Part of a small language model's weights.
Size: 2 heads of 128, MLP 1280 squared ReLU, 37.1M parameters.
Each number is 128 + 24 x the weight over its row's rms, rounded and kept within 0 to 255. Layers, rows and columns count from 0. Numbers have three digits each. The size before them is the row's rms in percent of the matrix's.

# layer 4 attention key, 256x256, rms 0.0655, rows 136-190, columns 0-255
136:104148145145133124150143108136123108134141125116166105108140065127088137138104140091165132107093125136174120121057115131169154125109142130118123103118120124181177151134113136156114168114148145140100168158096093129072153122095166115167131167088105121108114165146109097099105153104143105134126113120113153122148122107127121121114126122133110147102138142099100112162123147180142148128121116107077119096143112153177129079141116136133133092100146110172091127110134145122144112099167114110142124114104170137121146127154124130148113090146120132137132130130113132100106092148112108121152186138135103077121149166082091113163104111152141113136120121120124171119141135167103111147123121121142158147101103105164123143112146103165148098151120151165109095149080077130090079123134136
111:114147126118128123163154109122130125126160111101207107105152140118096106133063134144176119123123120075127114103090110109139120161136112104098143092099124113154130154143127114153104140136172089103117134189094083171121163133109161118124156141121132143133111138135118105106097130139126103105132147089087150127123117123125121100106161099149143149103127106106108113160126122131156150147125121125097136144106150184175130112176102091135127093098117145155101159100150117126161094105173144088125106127108150133130113163120131135169144127136123115105138153144122099116090106133127101129095131159137103101090131154142078103164081127115135118116139099141119147157119147152104135119101100131153143176120108104151063113099138092134147085145140140139098119143153115134066086112135135
127:119158103135117166121143155164164096144112143114098118110155132116126081107122112128086131129136128159133096172130178178096132148108179120152129130195132190138076144132130121105117110101135105135167166139096138165117157139123130155125136126103133087116149105102136163171137099161068127177132093140115080159132122122114081115126108119185122100146156146086106132141105121099162113154126115157142159140111139141080150131144123129147139143125156079142098116118116137125133148153074106121142187138138125143134136140113131149066138157162141167102119108121163103119108093129114149140130114129138137112153148105164162145115118133127135113164165111152149140152096144130123126123132111099148143138148144117155147106153143137122128171116132157146131141161086185113098135129142123
118:127135117119135160106136133113092113123159116107112129140121164117145117062118092169088076111164125121095116144170147144113155157139145121171143152137150162149073114139151103086122078151134111122165113134141114113123152113169100162083174077123147153105156094114151157172142115156076107141111133152102116139137155149098109127144148171167126120142100101114132136121063134108156106166151140118154129131095130123095110143114151111131129125110165113137130125155127133117165112135090146131111169149152130127133133121096110126108150128137149153098118133127119098139142110115100168152121111084140114141143125069176186132106120119135130120165132103118134098140101108143144124119113156113134127127116168111142174135152150177099142148090146141125139179122113195104151145138121112
110:152128147107163110123133122095092149146192146140173141147133168147138149118084109184118105140188103090103119135160104091134127141166128127143128142140133101130134113156119102138120154149139130151117134124165087132139144126158117130125170096126140157118161097143091145125168123115114138125149145131130146163094112166170154141140154145120130159152107097139180133106109137157155118155108157080167141156098137150113073148125113130095090119119127178128177104147154183123152098108158192121108106106157138129106110149104124134115125137141131128132152123148132107183143091130121141129113106095120112157094114127100134149132125099110141112162125060137137135102167146138118151098123117128148081150146144115158110169121137138116156074122100110111145167123166116102147141120110137
121:153094179094182101163098124063064168150139147172149137174122136160103153162117102140143141128139116110135134115128101116135109103139108144116105140116148083108133110147099092125135139136122166152097140125145117102132134123124143130124131122134114148115136123123116128106157135123145148103138151163170171126102073162156177153129174148104152162094135125169167138109120143179113128078132156092151117128132101125150089140105095121112107145152121176118179127126117146094142097109162138117140065109165113133106120129169099146140128129131115127156161141103102155136138125112127138116118136092100153178109084160103118133150128116110132121113113088104130125087158168127120132137147137151124097136133094120113075136133121123103161096126123118113182130096157088133135143114105150
084:158109137129161139133097132094127145153106171134083117173116107140094144156173108148119157111111125149151109142116129124124147083118136151180124147178119144089099111116091133112103126105117170182113151132121197081108117130144131139133141145125094126083137112122115163133156106150115133190129137173129109112147116146149135145154115166154106130115105152157152121118095175176081148098145139114180103123145133131103133134106133155087154155144134141145141093133082146105127149154101138139113119166152100150134156105166093110103106128120152138158138130120136181145159128123143171120160148093147141132139108112102177146131164107153112094146125144097127127103141116163142133162183166085121121106109118128133146129173125161115118134118111146162146130146103153129148163138141147
134:079151121144104132133172128156149105113120114105156124104136080093125122121104145085156128121098142143158126112065139142154164146089154121137149100115112148155138160117143136107121122121168103122138130159099125158088161135096136115111157159099116135123104149135149091125085141138131078120102119110092135111157149084077094097111134110168132144107147135089105105153118115125155128138135112154084132097126131129153153069156121113152173116084126106157057120088130108139162108126114102133143149120108156104144148129121134142140148122143142139119125125143130114092099128124124093152139163155139120064144161123136082099162080120147127098134142176117128139162096142144121135139118112125146177139131121117149149107102138108133113132165171156182109108148088140120100075141146121
102:165135125112146124100104109072120161134119178133095116143122145176117139156178112142091125191154085123107117145181100128071117103142125129134154138161153151095082094136120118157142089124087150161118137120158153102165051140136123139163131116160131138124122089134094158103145141103105178145183123158148119140110110163163126152138104142081132119136125137152142127145170124141118115106118154122166099145142141103104107170113126153114108143168121116097160122163135152091136146130139148123114134160168137179142121123145102113079118127114096124139137139116143122128147126172082155102155110114134160152127128178141152139091160120113130141171140116140142122102165101115134147107163138114108092134121129132117151128146134160103120158104084133111128135114148109131145161143131139
083:148141163143141124119122135094139109161103169124119091148133129109091117162146145151141177118091128128116154113073118100163109108131140164101077155153102101123139125117086134145089168113105132137094145127144197117113137123139154126143120133133110113135110161141078121144129129122169135155128142165147102101138114122172121128140092109108101150134135160168170130096114154176095138084114112122180090099151166156123127142137141155098130134144144130156143092133134113126114161149084165131128081123125087133078090143131106115128120140132131105151155090146118173174148130135165122098133132147107133137143120140042147127144149124147109108101114153125135159111154122146144155138118135093154120082088129117148104111157131146148108071145126146154117099141127114162130176125115141
099:167104170108155136109088150065105162161132158155136114156105132160094134151122101172109112149157096110114136135148111150116110116142096144121135147164135097091097097148107106139114105130097153151100160133142105111149104142147130129141130134144140126137151119113084155091141139132098192118158121153159152123109093160180137152121153164080118097138120120156171114104125132154089136123123151132170131155121125134116095157114104133115085137185128175100170117129124155094125121117143152115120122141193095180123117139133121151114130131156094114164146141091121117142149107115118169118105095074141163168103117120132159156117150157121173126162136068114153133094154146137110129126170129137136102125133135126116105142149128151109126137100114135089173117104154142124143140108126148
086:154095153120143120140108141108104146146126121132105137162108128135131144141160130099105145111139164172133130146164129125134134108106138080111103144097172091108146098137102134123142125145098158107146097096160163072134117116122098166119137078124134134115143122102182153147164121124114134130100133180157135120153118150123141166172165163128134116139128138144134176098092115122131109118213168122154111094119097083115114164082138123124110168117107135108163108131126129106097147123116121120147106127146091119109114097135103113141121108085135117155124141095080146133139157096148166127138128116113159213150100126144172142139137100128119119122087094097136110125132135115159120106158167155106105116126133131115138111148077164105167132102155141137168143096111134126143167094108104
101:135132107142099179093125162156166106129079135096070124144115133109141105102159131116087144114125152170119121152162169141115143142095146113144127134149122173116110112123142128104135083106095116118160129124160165118136097122144103148111109097121128114124127126099152161154145115151104129144116082152137081127143154107102099121136096144130131090140140132122110133112131134083116099130153112165145131120137142097065159149112162122132144165129125104115122120139122079127104149146062104155129172153128101149131129089108126106086137134129133143115115119108138136107144154112146153124134095139143162126161135092173189126104140166166110139144135164127160108133083091091152113133123150141106137103139148161117191118136108149101103186125150141130131129139095196120179149146131106
108:070151127168066144111170130166116087104144086078119114107126107088143108078103161081142117090107166144121139093090138142171145163109149106122130101089127137188139162125166163125148126153148086096133105127139104137107137117108092105102135149123125134167116154137134101136089139112115095110068129110119115119153173101088070116101135114149116116115146120096090137120116132099123119138146093155061133086121110123154142107133146123139140094105134099148072117129137102157157107139095103127116160106080125107121143138118121113147130123154136131125091107135098107092129141129121093161122130138127098105132144094143105107131101157148145101138108150122111131168090115123144122129084131132147152139138175109147153117128131140148109118159182137153124126143116140122144112136122122
114:098149108140099145131143096162179095123093124107128110097137112101141097127152173135158164139108132105111129132100131134140122122153103124125125091103080145136153142111121171142128150130127107120097127142124148157133096124098142122153098145134120089149101165148101091118099139118164104128147112093094131104134158102133117100106074087130110144127108118106115135141178128125122140125098079160097128126144147157132161100159175112134146104105099114141090140123173108176097129119132120127138151128068151136133115169138143117133128133098133091078108112180152120113096144150150083104109144182135103077155150149114097098140148146117088139096111190180105144153140100131146138111103109125119139101135145149133142143126129098168085129162111120136075102169103131167131114130138124
098:159109131112158133134103113085150164171103212153132122153115135148111137165162121171116145188162105126109151147152104102104140067132125131154127160194110154070098084111101107140115134122113128169106135151127167145121095128155148146139159097128120120099123105115121157132148135171146132152140128134107106133104111161153146134163100132087147146135085149160176103139124154131116127129101143124173111146123168149078131132120117133108133157140107127104162105125183129114129146115126189165113121149166124148116121152142105119098134147113155116131152109141161140180145115136130124113152140131141187128153141149105156146124155118089089137152124143142140101109155116120117170104148117119121090090127102134132165146131135126098113111129094138131130109168121145150141148164098142
112:155118149123171089143101136086063160146162149162147122141133135177100164150120109140115103123130112133143124110133094147122139124134126131123109156137166097129145112148125114149119135104120169143105156130138079097132127130125141126155124120130131146120146128128107141101169120114131176123148129165169154140119084138172169158157170144103128115124139142129138117151124150164125145105124139080137125136133095131162072137117092142115100114143135135128164133118096162096130108121190125097141105127158115146112126098148108134140100114141106128159140154091091143143143097127106141110137149088128143175101106143092129155128131108123161121144116021085147150070137133142088111151149132132135113155120092126110110144137107124114159095109105141107155122068139066121093136094109150
080:123153150127156118135114146119087099137149088148137094128148176108134127097106135150116135068126116103148119112149143131154095139145152155126091140121134099121114156144148100090147111156120141097152107134096118126139252130100121101085141138147122126158120124130129130162146100123126131109086188153141111134109121131120144115106159124166104131115119118126170122121109111120159127118119134127126130126130135158147147115138112136140130097119172151143120123120073131089143086135122136138142111122140110112164131124118126126162159179143137139139124162121119126136161120099121120124088140076121066174148100085157107140128090145135139074067137083115134123146123145145156120133111120115193151137134120112110073130157130125115160082125149159126165179135161154113118124099098124
104:142121124097145133118103135115140188124101185126138127154125141163141144121148110128099158207151093133116132140202131094104116093111118134133141134153145134091164078141106093137139136119106127149100159121161143119145058086155152152136126081139133137127127164107126127131160148099147136145146120163143140118101132133143149108151099138061149160139125144170144087131138146121123080121101148119137124144154163103083117147134144165133135158136095132091165140126196124124111134107128156152132104121146113175095115120125135106097105133080112129137185114142168146162124130159112113115152099137118150142127120148108153141112162134111111160120132164130149117089140112068109157100119130140095096099127117157135162146118133123088111146126085108124133107141148115134147151152135153
090:150074123122158146153061106106144155170132131149104139179096161152141132140169105161123142130132140092130138156161132106106106103159106114120120128157127094091115116131095129123128135146091139127118111116123137063134121099142108131130106086148123122082139106129123155146161108150133143131139167141134115132093118162168140163166126182101130111149103129145160129087096129112107156131151172123156129133112127136103150155082125152108109155171107176102172154131140129124109145138137170137115100165163090142128111096170127124138110092107159133154127145118108156153148146105174191109121115096146140182126112104124181145107165129110130157108126118118098095108155125126127126128161143141114074076134133128127118131124130149122148132105093109116154154116142163151160165143132101
084:118132085148072140119155129189169088089120074112098142080123116116163114090116154114118111111113159147118108134134122128118131160118116104116172099096135138135140159128145148144148115130151119110163097131103104144110111143119119140140103150102136096151128125120166135121103128132105123129125094071104129139160169113096125121104114107166109098153113109097075131154140106109148121197130074145083144160142135120131143123114146094147137106101126096117075154137112111155109131126121105096134186134088148126157140138084167103134126126105101140125069140166127078074102150141110122130129126145112110075120152112175117128127120151140147170141136152149139124180097116137157104105106121147105158166133141148128157147130108120151127159123123100119093137128112139124097093107129109
097:150128112117138131112114146116132174109123150119131155162113150137143148108151088126090137187164112127103139133211151069110139089124121100142154144153146146096119073143127092117162114132102117148145120113151134120157084111147108141076170083122132169106147106113147135152150143135107141130115127153120113160101149145129131117146128171072160133148118130135146095093130120107119079144122174121167137129108146088073133158115118155114124163148118166082162108132192132115147139125139169164117128115153126159102133126119132120098138124120146143142180131124152138168142113130105134129146100111142149174146145102151152139116143125132122149151131139141138125112127114067106161120150126143131089120154151127127156143117128138071123142119112114146172147158153159102182153172127118
112:100156147146096148133157125146137090127098120108121097089129095090114092118145173121143144120108137126130123129096139149138119149121133131105128095125119171132126170147133142104133142152146107133106138152122118148121134124106138129127108155139114104169111172145103112115078128141136082136135105113120112097144147104106109093091081089174105143101127111108094123162160137120132118115140067169076124103129167135147147063148142112168146078082125122154067144114129100152136104118111099104135160114088153117141132163130129139124141154133106108095098111162131103091092126131096078129109148172117115066153142156136097086158098179127118109124132178149122134166128110152163136126088134125118166132127146128158134113133142119148092117166135141146090116151103143142107082125124136
085:112105131125121143114086109170124192151147159125122163122168198142162156122147117155100128157155079116135103155240140124091105156138122110142158097131127115082118086127139095142140107162151111141142114113152125136157101110153100152102139110132133136105154098118142125139156098144099151130134116102102153151091166144108122129156129153120144146137116076155159124121153129100152130139129147139146148162084138127113128160138124132105141164125107150112157148145179140114128108117148170150107125114150114140123131124150144095129115141116120123109137153133164112158118110143131146135131094105133121146141120122149141152127124118120137121170142154155133088131149140083165148061125169171117105115148152157135155141129126178097151195101117098101137141176158114112140123109144137
132:089152126136103115144147112165144097125125105120135109093119123109145105092133164116135130112120139090129118129111125127139140128163125138138141116115091152143133169136145148115131141147168114130131100152100105138103172134077119107127124152123100105154120146145110119136089123151167079137100134081071120127124147120110124112097099109172116147115120113085101121151141127113147125158127079146073126106118158144151163065161109100152149088080136128149071140120151119160139113140127129094116165129084159100161122160120136135137145141123149119095098131171122074121096127151117073138089175171117083066139152107139087102153106146128114123108119145168096122175126114169147135139105114121145166130131153123152140138124142127160111108150128144175100138163119158132115080141123139
081:138107101149117157123102128158164183128104178095132182133132144155161154140138125100095154171155115126144080147210133112106136115120102085120151099150120114077142069150134129166136110125141133160133120110131134136129054112134113148139128106113137140106179096106159152095150133147107126133134076102126136169120140121114139132118106156095156098140115126155120104115163100104120120166116148130118155167103124109081133151128123141123123157150086156095147136154182151120127135098162140124134149126152123162142142123156153124118124125110120135124141150150153115134134133170151133122160114097144135113110153142149132150124173121128136153196140133158139106108145147089143143108164138185108126126179137167135171159091123140106134175116106103120131143156125137122158109132152122
094:096142129140101106135151146169147113146115115120111128093117119104165115134108148143153121126130154127159135110104128155160143145126154147126125094120089132126124166130128144095128138174173115124143089138120091177093173149082122129097131143120116079161112154138148125139093093147141088091091150068100131105114138113118112115115124099155101125105134113114143132151105111127145132146108119187060140119116129138156137064132095102148153133091140132150073108119134126147120101152099131113131154105110139088182123171131136133131166139152167118118099128146087096113125106114133095139108138133119115080137121108149077123175081154115140092120136134144124112186131151152165126124097121109158157107139154135150091127120139141153130115148156161133113149200100153140104089135122127
084:113132135159110131109113121155163166135160104124127154148139152106144120091123131134127159142153104096110124161166142065111089132182117135133156112129108097106124130159117126105133164156116097113105105081112170153160146148160118141099133110130153137115171124123110132121159129139106139134110120098138134162114160145143089097125130141136139160155103101136175142065154110112098129145127142112146157130114134152094162148142166147104118131170125182103155130128164118114148105126157139130125106106148102123123142167131173120112128141127135132142153147166159113205170126123137132121087113118102108198127170106126139168136128141115130121107122154146136106120154135092129165101135126122163106114164153115127113141137146164115125134108094086124149144190198186130165136105112122
087:163085119103149156110096140098141162155109148124114145155117134149141136143128117137095155153145102135134132122165107102090122115117124103135122121158159093099130105121098128133143114138097129126111129123149147095152059100173122133132123084117140133086130112134147153128167113101099162158147147144134110120104132138161109142165113163059146105154117148160138128110103095119125132118148209137165126150128137108101118193103116172114112174174109130097176140129155151115113155131131149147125113142166103163090123083157145105112104111107105128175124159101130152135157147126132172134160081111124129169137107143136185170115179098108132166111129121136126108109138120105115160101144138134123064110132120133144116134106135148109140136083090126123120133119134135151133159123167121
066:153176122108167122135151094125138081120116107136113130125141137095126136123132124174146138114103125095083172134106144081144120115157157107138158156108136148151151158122114128116134127089144137106161101142129177109145172159095118115156146153119082146116087080115113141173147126130148131113151145147066120127138124145101165155159088126160113138140124129102132130148137158156150147132113138139195071092142141142126159113110141111104164146079141120165121119129101093144117133165108125124163114158104188085133102105083102121127109133069150128107127139143127140084111106110177133093133123172133138111144144111124120104114126091160127149103134112155094154165145085147136117151139119135154126137104116116127088102154136087119149135173128140152107155092101111143128163108141107
076:135126078088144123135086132096133139121116135155139152124114111193110154145108092133129139134137146137118108084140134136109142087133145111146118131140139154106091120112126119151157083101105138153163144165127086149127112145098141157138156127069161112134115079091172142130131152157118136090122115117118157133114084131129195148119165163080169124103118156083147111143101133142154115138079152102126142142126111113130112116111114084126135158145110114091158110113112180112129129078143128134122164139132159172114124144102128150065132139162143134134146136101144126104125112133118118137132132108129150149137115135140106135158129143141092168188142080126139141115150165115091109102150094120104107153133101160098147178108101065133164145140094118090137137139096108147136129159107133
110:167095140121165117123099148100104162146181130159138139161135129148100136132125109160131126145145124133125118163136113102089126105129109126139129156166175122134106091128113111138124155090106130123109161120126127099154110126171138123138155131124149160103161097111105148106170136138104179137169137161145139140127116145166140139151155158115122119142105113144160112113120157142110133117116138095202120174125126138100103179115135149097104127181128149115197128118081147096139122110180150137121092149165114153124141115138116131143118148120137143177153148111155145168159105104122176119121106068135148182104124129119174154108140113117145129141146084100154129076141120132112128125183145125121106161132114110090112130161118119091130113100102103098169134101156106130140163096113149
094:128161121170112120133143131142142070149145062104111124081133126124106098128118162101178090093116156163124130151083130165141134141146122150115119101106111140164123187138116147130116132148135117113150110132075124154114153138102136120128133156113130092122105109138123146140078094175141109093110128084092109103146096096110129116115151102150107104115091129087105122140116122125135165133151118143094132073098088126159146102116106086147134105091160107138076118115123104086130137125151118127143140122097151091143102165122109133143168108154121105103078136126092123085114094103148124087117154163136143105121163162122073109140116148152168138113120100132094121165110125175132106158121102106133179121116123114107099111120117104149146131153144151110112128133121137132072098132130132
092:134151146184106147106134138139136125143098152129117115097146072147069125165152170099118150155115124162152086149110116168117120155124135149120124096126118128108153120137133139154123133123116146163084184130120139159148086161120149130172095161129123102161143160125086130068142149092102168157158063136184158130134120094150086123114117090126123126134160146126126139151196141146101143106113084128129124139171102148136118130146153172115119119138121104126121110117101135123128106100137069098160134081129130137127187169150136138103115141152078116143109104117151127120148117126130103095150119134116139145149148189107112150127144122143133103127154114126172158111117137131139147115156139124163136152127101126110139121124102140123102138135104129141133076133120103139082120071123133
112:117105092121178100166127077137137138136163131135149136114130126148144141130128116154150120146116113124127143146088098090117160098127108143142119138151112146146129136121098119157068174110149144155107133155092129128082154095152165104170147153127117136110128120140128120135118127148152097172156154098059147136145146132136165129161091109152100143123080151145105102174104174158159139169124127086113127133115139148126121086135129120140145095101126099177108148112140146130136124114152157136091111156101158129124118114142140095168101105094152124109147124141158132141089109154124147116139174143151143073085141137088119123139141091098101151130154158131086127108139114179089115122121109122124148096110102138159137157136177092150147107130089144135104099148081103117081110133137156
074:154146133165115178113137155111124086138115103126105115109136102121086115131107180114123137091123175153131063124127149175137141184121134148112142078099142104143164126155126145105150119149129128145128163130129076150141114152107152153144112127088162098155129141110121152085134151127104128126137081132176158123128112089109119117084160126124128116107133108105113117134130106131127111120149090148110101112150113150144109117120144103121109114084144113123085125156094097130122077085128083097150154069113138147134161143101104137136129147181051128114095112110134125079117116106148120104139107114140114124131132169146090130121105172166160094129155080136152124130100148142167114116121148169154158184115109127117125140107109160112140124143122127126135129112119128114087116078129125
064:146128147151142123102150142086116123124158107129097111169076102115142127130169155163134120142122134110087138126143136139121124100117148058087162145121194136122110106179115153146158125110070135109124115141115138100101101143120129157130181109138124149128151113118121127138144165127117133084146125154147094137125113133147175131118159162101104111146130128116138089109131143088143129115132157126148108134085128085123133140089144106145125093122084159142129138135104109133116117140159168123152113141146143125105104096145067168149155128094170152141165133137101150108112158122085142124151118084159144145142163105140146112089123136121142118111117119112150143124130108121112109114181131140083113146179181121107171127100119136076082111179133086098168153124140138144139155149097105
078:125142123139122156146112114124153105154068166113125090134121137069148079138147160158148173107113142055131128139135155106162121138202120130127104123129101103099162157175084133144148153139115162150107126145089125129112167102147159154133088097120093111129178140121113143145156133145161090142110137117139089140090113137148145113084077136146115134140104135142146121101131123106130134168117109136105111128135157165111162091132163132125138091123121161142103129135186133155096141149130177104138132109105122113108089142145136133146126127117140119102150092164125140130125151146158136088135132136138092113144126117111137125136158130120120143078105107170101145130160124148170136133098134133163120116155130122159119162107156106139148089145089098136134154198123179162126128134124133
147:109152119149095126138146120140169079116128078122111117074138124078138085111118179145157125101125167118133119124102135149146115123131118122117121097106098124135131171117145162125125131156149118103149105146105111165112153151081138128126136154109114095155114132145141120141085115153148083098105135071092125127150149100103121104086129101152105111131095120076125125144122103113155138140134090172086134122109139148151143101131119078144141086084153129143057099116137113142126122119119124126134173116090157099160118185110134125152170141132129109104089136170128089125092153114121096130125158156128093081141158123146078102131119152127141114108127141152115125186118144155157102111116126123154166118120138112128111130123113104170122100152151146136100124150111181129090089126121109
095:116111121140119144130124112136114134173114141139125155112136166113167131123105130144099113111148159127145093132183163167130120162142146088117138075095154077100109120156148105101158111166148123139192112139123105149152123116119119160079126078135165113117178107121173134106178113178107114128147081109142109158089135114119127119115169146121144133164097080121129134137141110082158133179137117156165148164098121140120100144128121131145103119110132165114124123161126137110128083109143169126145155087124135140126128143147110148120152140165106128089097145110156103118094139107120139139130118087153085131141125118175107145118092121146118104136134125143161130136130148115175137085144165172112119158163140137103166163104092169104121125130134127147134169163131164108127100113124099
117:081155124151098133108156133143168088090098096115128109089121105103140118113110167119132131137111137144111144080081130147174116142096148135089126112094107144157144157123150149121128124149137102100111115131134129170105139171085131117139112162132130103188081166136126094149073151094137105096114125092115138118156146088102108110104114087124103138120180145105119145147139106110150115115105116156058115099159138138162138094152115113157137107107127103138064134124147115151130121138077089129123155106108128112132136154095146142115150133141117126120106120150108108108102157142105059152135140165108107092144146134143084115127099146122117122117137170143132125175113140125125119128092095110155149106112147115164122117114147120167110135161169157123083089141106133130116089153134114
081:077094146135134138132105127144091113117133111150124143108098095134141157094151114110092081129136164127142117128164111165112143118103082089120148104116129154129117097101185126155137089144144149153131129179100089119079091145094124121111132133111105149155140137117141145121110149168110101132110108107089167138148154157105125139114144177101106090179114136102073142134146128093118119182154096124084144114125117124142121112124090153172095115133152141112109149120127138135147128127161108117118163152137129120154169152166128148142154100172129141146081153128142070135103122095090106174104176090149134105133157105149132141130134114126145123164111141109127117130109128143105113130162133140131112137150174093132186157125098159117114130116136146164157121112092154099127089126104091
106:123167148124115163101116153109102124114090118118108111108125100154090116125124104091115126109132121152165090123154139181121123145114135117134144087125134126132145147120143139120174064119123141148120172135156087131137108159092133144131116140084122128139105142124121143099130129079087158104127091152167173122122104121123109146093140147107132094096183123091092144140162094145112111080141133146089137089167095097162121137118111148145118155136147131120124139132095149113143100140132047082164159117141138146135157140136129159083130118194059161135120125099097112059156106117121116118136110124109150146128124175145103143128119154171154127140135089133148155121122141117122110142124127147132113177126124110106091126089123144115149171113133149131145131095123111123133128111169110
132:158084137092174131132092134077094169151105163167125164154106138164142157143125075151085130142147118136150128126177126126104141107125125097135136136158175123102114095112100114116162099126114150169141118137164117091133092109138116142122140093130136150072153086143137155128178102128112149134176165165145132123101113160140150174134122168106149132111109105141145120123113121120126119105145172135150123140116123102110102152103103140113093193165103148110192154139122151111116118122136135107111112147161114154129123074150113138102105110144138149143121137105127150129144125126117185128135095060127151185108095133144172141136143117124100135136141097115128117098153150109127145138140151145110077136141121131129122150129128149089148146098097124118158178108135119117158164139134132
058:107094129154134103158090088160133110173115073157094173109112114182176160149159154111115114100098134166142104125145138142095094167144165124119127103149129143151136142153101132125135133114118132135134098118099115119092092154121135158123076085124104087115154108169113171115153114143127119090150110088123073179136116123171159138120147134118114129143127127123125149124128145069175162119124102138098122098101131135114095078123118126144098151127143130107139143129114097098091122119155135116149137176145101074143161122142088140125119134137148150125066147133131149117123175114111119121133126117148155139111145135126141119076095149107113123120113106110158108135126153122109105152162134135106108107138117146150193159094119149130144142112089137086105106104145150122137100127100081
058:119154135090131149163094136130135144101136116126146120161123159153124137130128098124140113121107127108156158131112150114110120150115124153132120150138111083091082120109107079131131048111123136150126130095130108112141146117131081152125127134153152137169080116151133143129105146091132154116092143150130148144106114152124149128085171153132144150084117103174157130104099076126114107112073160104161137154136144151111123156126161126147145158164131133135131072119129120094132134100121120179184130145122144161135112167109095154118144087110114148145173123107154160100168144160105131099150132108077127144163115107177133131091153151125087128139144191136155153096108171118164133114125102116110108147104107157090139149108098087124102168125157117153143121100123147113145125153139130
066:108134144114107132124105123163139135149124153148135171093190147096108131101117095118153124168134112140166113150150189154101147141179098142163100092091119112106124108131129091092122125117136125129157166145114120135153126133107157118093124146110116141092165153110124092131150117140164129132142078130124137104105145119148086089120139135125146150162108124104150151130142111127092172140124124139173166148131067151127125144178169126106131170139123143133138117078152134092124124120159130144111127086105149152135121146137199128095138111133141098100155154120191144177100060088151157139102133134120126170132132097155100144155150086138111132097130127134117139115138131120120118140114120084164126117143110153095115152134104107137140132120112121165133112157138164121104134069148144
068:130109081120149125148105109124126131151140134144133149131089114139154131169131128194129142122122153087134125106117097108128139117138154083121182132152108125120093148139117155153150130115137150160140073159107103144109153147125141154151173131102134123120136064112123170107128149155136125096115145088097140156089111170137185164109123128151104112129144146120169094116109118139127138159077143130133113178116140142143159100094095111095130142145116160139118121157074158164115155155126168100104136142154148123162120144132115156132115136134198137144156138147082126127132122141155142153132135084175112076109121098143121117147111114117112123166151084140117146170170137142145119150166116135119112147139159130159101123106151127144131123132117105098124185180112142157148137169135089
062:102112153143130136148170103117133091088127124149092187101147142098099138099168122092074165172137153126113122138204170101124125155108111114095128109124181120124145125144154102130149149129106155130134110094117130110166135118101118146135102135153148172169159120160125124116155149107105152118139080132125107160111150138176123121131105108126139125152140124126136126138145128117149123134160111110168105113106144102114136119145133113088094097087085125137114109152129113153142139101119121115146126074136166114105147096150142188149138151092113109110120160165199151127059111132085123139171136166133116128140140113153136117107134109127077148122128130141143168129152152069140124134129144176125116169152137142140150114129141118123158121122122110161142111096107122072147126100129131
065:148102126123135122124167129160115162134133113112164144110179165135134165148108119143121098107124129155134063151134117136128109131070128181131151110122093100138113087117161101132105110132179121123127136123136165148127125160127120099125131128175154114113131118106213119078107132125134115108121078140172146110138129095115121116137145098155149126138113125133137140134131129159121147176109067118152156157151105187116108150157131087082140151130120128134140113140085108130102108091132126157138123117123125157156164135119140088181125164075127119157132137122143137115134168111155138128147149103138113106117096124166108130114105120154152125128138153112186112117077153150149117097151116132106166114120103159099171141162083147127115135107157125096092118116151110069144116108134120
070:149088139151134136123130152134127154156175112116159118145125103111118100152069139121199088120114187146093144139051157100133129141138104086096117123130161106164092141146089125144084178104112106125102153133112116163113128137145157144126168135110183118111144142108123114081113142163115123140150085133145159137142105111138129118126160117135117093129127109139100110099109144131130134140121108076159141165111103138121098157101154134149124072173127149141126141117095132085143105096177165134134117132115093132100145158127089136165152127157135147147126075111113139130139149106132179106097104084163164124101153161129125107133109145091135124150134109127149159097129107136125101126167138160085134154130122113119092128115118097123132104130142098099130105136112096165118124126108122
069:148146131079099138149148165133156144133097135120134120125079102129109114149130124100116178147108137147122103110119111107109115120112136127156133147164164124132152124134080133114136139100123158121117157105094130114136091147159157152140158130098092099130122160137153114077117133104146105155154131138116126120146145102174146097139106086138153142130162122110157040156099122189163088112094102138121126195141151107104149095115150117108188121107123115128130099100120126169122157125125130130156138131160161125110112134111099129100101138066139144182144152146118121097124139150133107140127109146145124090157102138118140105133116144096134143121167104152123124141138110115161152126145169141080132154073117161155123115136148096142088146112096093126075111136095098185130131137130118
081:131160097085136170124130156109109128077108119137106131148132123147139169093153114125100152127124103121130081120195153130113121156102122129131157112111149146139181091147158106119170082095116129161108192138149119115166093107131160138147115124119142158135114163122123125113148171064115132116160093181147133138119161122120165094102104162087139168137157119103120085143149126149130081102087116124137106134178144111143112119157147158132126118111127138135125162147103113156118092108161083126147124112114154174114150099108152146114109126126083166120169166139177140102108113123092099140148116140120086116131115137128119116097120134159127142110141144156143155111122104096101119119105127138117109166102122136129155131100126121106119149152069111140121131087123103092145139113164137
067:168114098109108135145144121110164135170101113130128168111092109130067125134118100122116132138121130156128146126119144122112136061120132124153149137120161071136111160128103108061111090155091113164158118140123099099121166143094125104099142114119150110109113107157160122092101110154157125116141099093134120116117137104142118143118119129106160128142132120057160118109120084109105134063176177148141116104153106089126149156111087108106117176120118138108117136111131087118138119126105154146115139115115155129113106111149114129077132100130120113136094104111127142104093122112132154112148103119154136139149137157117098137131122164131099136086183157126066107129118147120138133154139126134103113119090129149089127128094137092157109145136112134176132154128147166122150161177172084
058:100119105193139106121092076110109141119158113116144105135158115165159118135133174167135129125118129099089075135117117161125101148156121078126177095107140181103119140162142132142174151160133127112119132123134158160124107183128124126153114179161123139114140088067133111162136181133108143121139120165165148131145099135099158097158143099147155142136098145149072095107158173138134147138131085102111137164129141140141139100107164129128160103123133106111125130136126135144127070136125114074144116117125087129136152127147155118150108131088143154107091119136119114126160174164155107147125150133121125149104141110110152124133140114143121103137095142114152124116117129183089104137153125094105145130144121104130135135152121189104102141140158114100123131083146109135119116111092158